Weights of a small transformer language model: 271M tokens.
Each number is 200 + 30 x the weight over its row's rms, rounded and kept within 0 to 999. Layers, rows and columns count from 0. The size before them is the row's rms in percent of the matrix's.

# layer 6 attention query, 192x192, rms 0.265, rows 110-113, columns 0-191
113,195,285,252,249,150,160,202,204,183,237,151,176,267,258,219,235,227,171,225,199,183,198,234,218,232,163,203,221,178,203,120,215,207,208,159,143,225,179,206,255,159,259,211,202,175,208,230,174,172,161,219,197,238,233,138,202,147,231,164,208,175,219,232,184,186,220,198,214,204,184,189,225,262,149,178,166,237,202,222,169,144,156,214,196,204,195,181,193,168,180,221,249,215,205,212,216,174,137,217,215,217,246,159,169,212,200,227,207,241,223,210,190,172,187,175,219,187,213,232,193,130,238,210,197,205,199,154,212,204,199,190,190,208,182,199,188,187,251,191,192,213,194,228,182,209,170,195,241,153,178,152,270,186,210,241,218,207,193,201,194,201,222,198,242,184,205,182,226,159,227,224,237,244,194,230,232,159,227,127,186,223,165,192,196,164,216,182,177,220,225,234,207
110,229,194,186,204,224,132,168,158,244,186,241,217,190,174,185,244,196,219,193,222,233,230,212,248,177,249,183,176,202,199,205,269,202,245,195,269,263,146,123,180,217,227,199,214,209,198,197,223,166,193,228,156,180,191,190,209,208,192,206,201,173,185,149,117,235,213,180,230,246,218,205,178,226,182,178,225,144,235,218,205,234,213,228,168,249,185,201,188,203,228,215,174,190,147,192,188,191,248,205,158,144,168,244,206,183,171,229,286,202,175,182,218,265,223,195,248,180,176,220,187,211,197,185,203,253,208,198,161,179,213,230,223,149,181,230,211,184,193,196,214,151,194,168,195,196,159,175,198,206,189,229,192,223,251,264,213,196,220,224,248,205,172,176,185,220,207,176,223,166,264,230,148,155,181,193,152,177,231,188,204,216,194,186,171,190,190,212,253,180,187,219,176
108,163,218,228,203,186,172,209,136,198,186,174,229,201,191,180,150,195,220,189,167,200,183,254,258,198,181,224,254,217,214,235,178,194,205,209,192,241,209,207,199,213,227,227,172,120,186,205,224,171,165,234,257,199,204,239,185,220,202,154,176,273,200,189,222,218,183,205,175,208,236,217,229,215,176,236,221,168,156,195,196,253,220,214,208,198,209,146,189,191,216,209,260,237,126,186,218,199,178,182,222,148,165,200,121,163,238,201,204,147,161,198,204,241,227,273,186,237,230,156,191,172,188,175,224,243,187,190,209,158,209,222,192,198,234,224,210,180,179,189,195,165,127,206,208,248,204,217,194,195,215,166,124,203,156,217,183,166,190,240,238,240,181,208,150,215,205,183,249,152,161,227,155,183,208,233,185,238,229,181,216,247,154,168,205,223,198,214,204,204,231,172,194
124,221,196,227,176,199,175,154,241,260,170,262,168,256,291,173,224,151,196,190,251,148,191,206,183,192,244,200,140,219,184,215,204,201,187,189,198,119,213,197,212,193,145,240,167,232,210,186,203,206,214,173,131,197,235,212,232,193,154,243,195,161,168,214,235,191,190,175,238,212,183,225,238,248,215,220,239,168,223,162,215,207,234,187,232,212,241,167,235,195,175,153,200,185,208,215,196,168,154,185,222,245,187,208,187,189,210,190,160,232,216,290,199,209,196,222,236,186,216,215,208,199,244,172,175,191,167,229,226,191,245,178,234,263,238,187,244,229,194,189,225,233,196,240,252,168,191,158,191,198,223,218,214,166,188,226,141,174,172,199,172,168,199,133,200,205,230,195,167,200,225,192,204,202,215,181,213,176,157,208,196,144,181,212,165,198,197,165,223,211,176,169,228
# layer 6 attention key, 192x192, rms 0.266, rows 110-113, columns 0-191
109,169,245,249,177,131,155,168,231,160,178,256,242,223,199,213,211,179,203,213,163,216,239,196,222,209,197,188,217,240,204,190,213,245,177,197,160,210,206,223,211,204,228,225,188,148,200,234,220,207,152,223,204,209,242,218,221,171,206,199,156,140,203,178,198,196,185,227,203,229,175,204,199,134,223,239,139,209,198,161,226,116,171,217,194,190,188,232,189,170,217,175,179,209,206,234,251,181,192,218,242,195,256,174,171,241,128,212,206,188,226,201,154,225,170,201,224,164,124,161,215,191,165,183,227,180,233,186,204,196,254,207,216,186,153,197,227,177,233,187,252,173,205,202,186,171,202,185,222,158,232,195,273,253,184,231,167,182,196,211,237,166,207,165,233,200,225,222,188,216,184,173,247,202,167,201,208,153,217,188,177,232,148,286,222,168,178,182,157,190,193,169,174
103,208,211,170,146,207,150,168,145,227,146,202,168,219,233,126,218,213,138,199,168,195,237,205,220,182,285,204,176,215,227,179,277,227,206,188,191,192,206,172,147,215,177,218,223,247,182,211,203,165,206,188,183,188,188,205,211,213,184,228,241,194,279,261,227,204,199,185,248,204,170,223,164,230,229,171,195,207,221,190,172,181,224,181,236,198,272,201,171,179,225,192,149,212,142,222,131,238,181,169,207,202,260,247,191,233,206,209,221,165,203,157,208,209,206,178,192,200,190,258,197,175,185,187,199,173,132,213,206,221,180,159,217,216,214,225,133,175,192,227,192,186,176,169,148,213,192,228,209,224,219,177,212,186,269,202,199,184,228,209,235,189,269,197,195,225,256,208,237,175,215,191,216,247,205,150,189,191,204,206,238,186,204,168,190,155,211,230,182,183,194,233,174
109,143,223,183,198,157,211,200,183,130,182,189,209,154,165,183,210,194,160,179,183,154,188,205,206,160,234,200,255,208,204,202,198,219,137,241,199,210,203,253,174,179,197,188,187,181,197,167,256,209,148,241,229,162,243,235,167,152,212,175,232,229,223,235,261,216,187,166,215,224,178,218,211,159,189,177,176,194,225,202,243,215,144,163,194,214,244,180,195,181,236,235,230,227,162,223,177,215,189,183,195,201,200,208,158,263,247,209,147,164,131,188,118,157,189,198,225,210,238,159,215,241,157,207,217,181,219,204,148,209,191,240,193,218,227,207,217,180,145,258,207,206,213,225,149,193,217,205,213,220,207,217,208,183,184,203,169,220,197,224,242,209,202,156,205,207,199,174,219,185,135,221,190,200,168,234,137,171,201,147,202,210,196,208,142,135,215,239,192,164,197,158,201
109,229,153,192,227,260,175,253,172,185,260,200,163,214,203,211,242,168,209,216,245,165,177,191,176,219,166,202,192,213,190,196,141,198,207,237,214,166,165,174,226,193,201,190,211,185,235,204,160,244,190,195,185,190,153,184,148,246,128,231,171,219,127,211,156,154,188,237,215,179,218,175,183,216,174,211,208,166,230,200,209,231,200,220,204,164,207,182,236,191,225,210,207,199,224,154,190,171,223,164,194,224,186,156,242,146,179,226,221,186,238,237,249,185,148,199,231,161,182,212,155,180,260,128,176,234,220,159,234,233,202,165,185,202,241,156,201,208,188,183,237,193,250,126,229,162,182,141,190,198,204,200,221,169,144,189,223,174,221,207,176,142,164,204,193,232,168,173,171,207,241,187,210,152,210,251,214,208,184,223,189,156,178,166,197,248,195,162,195,188,186,210,217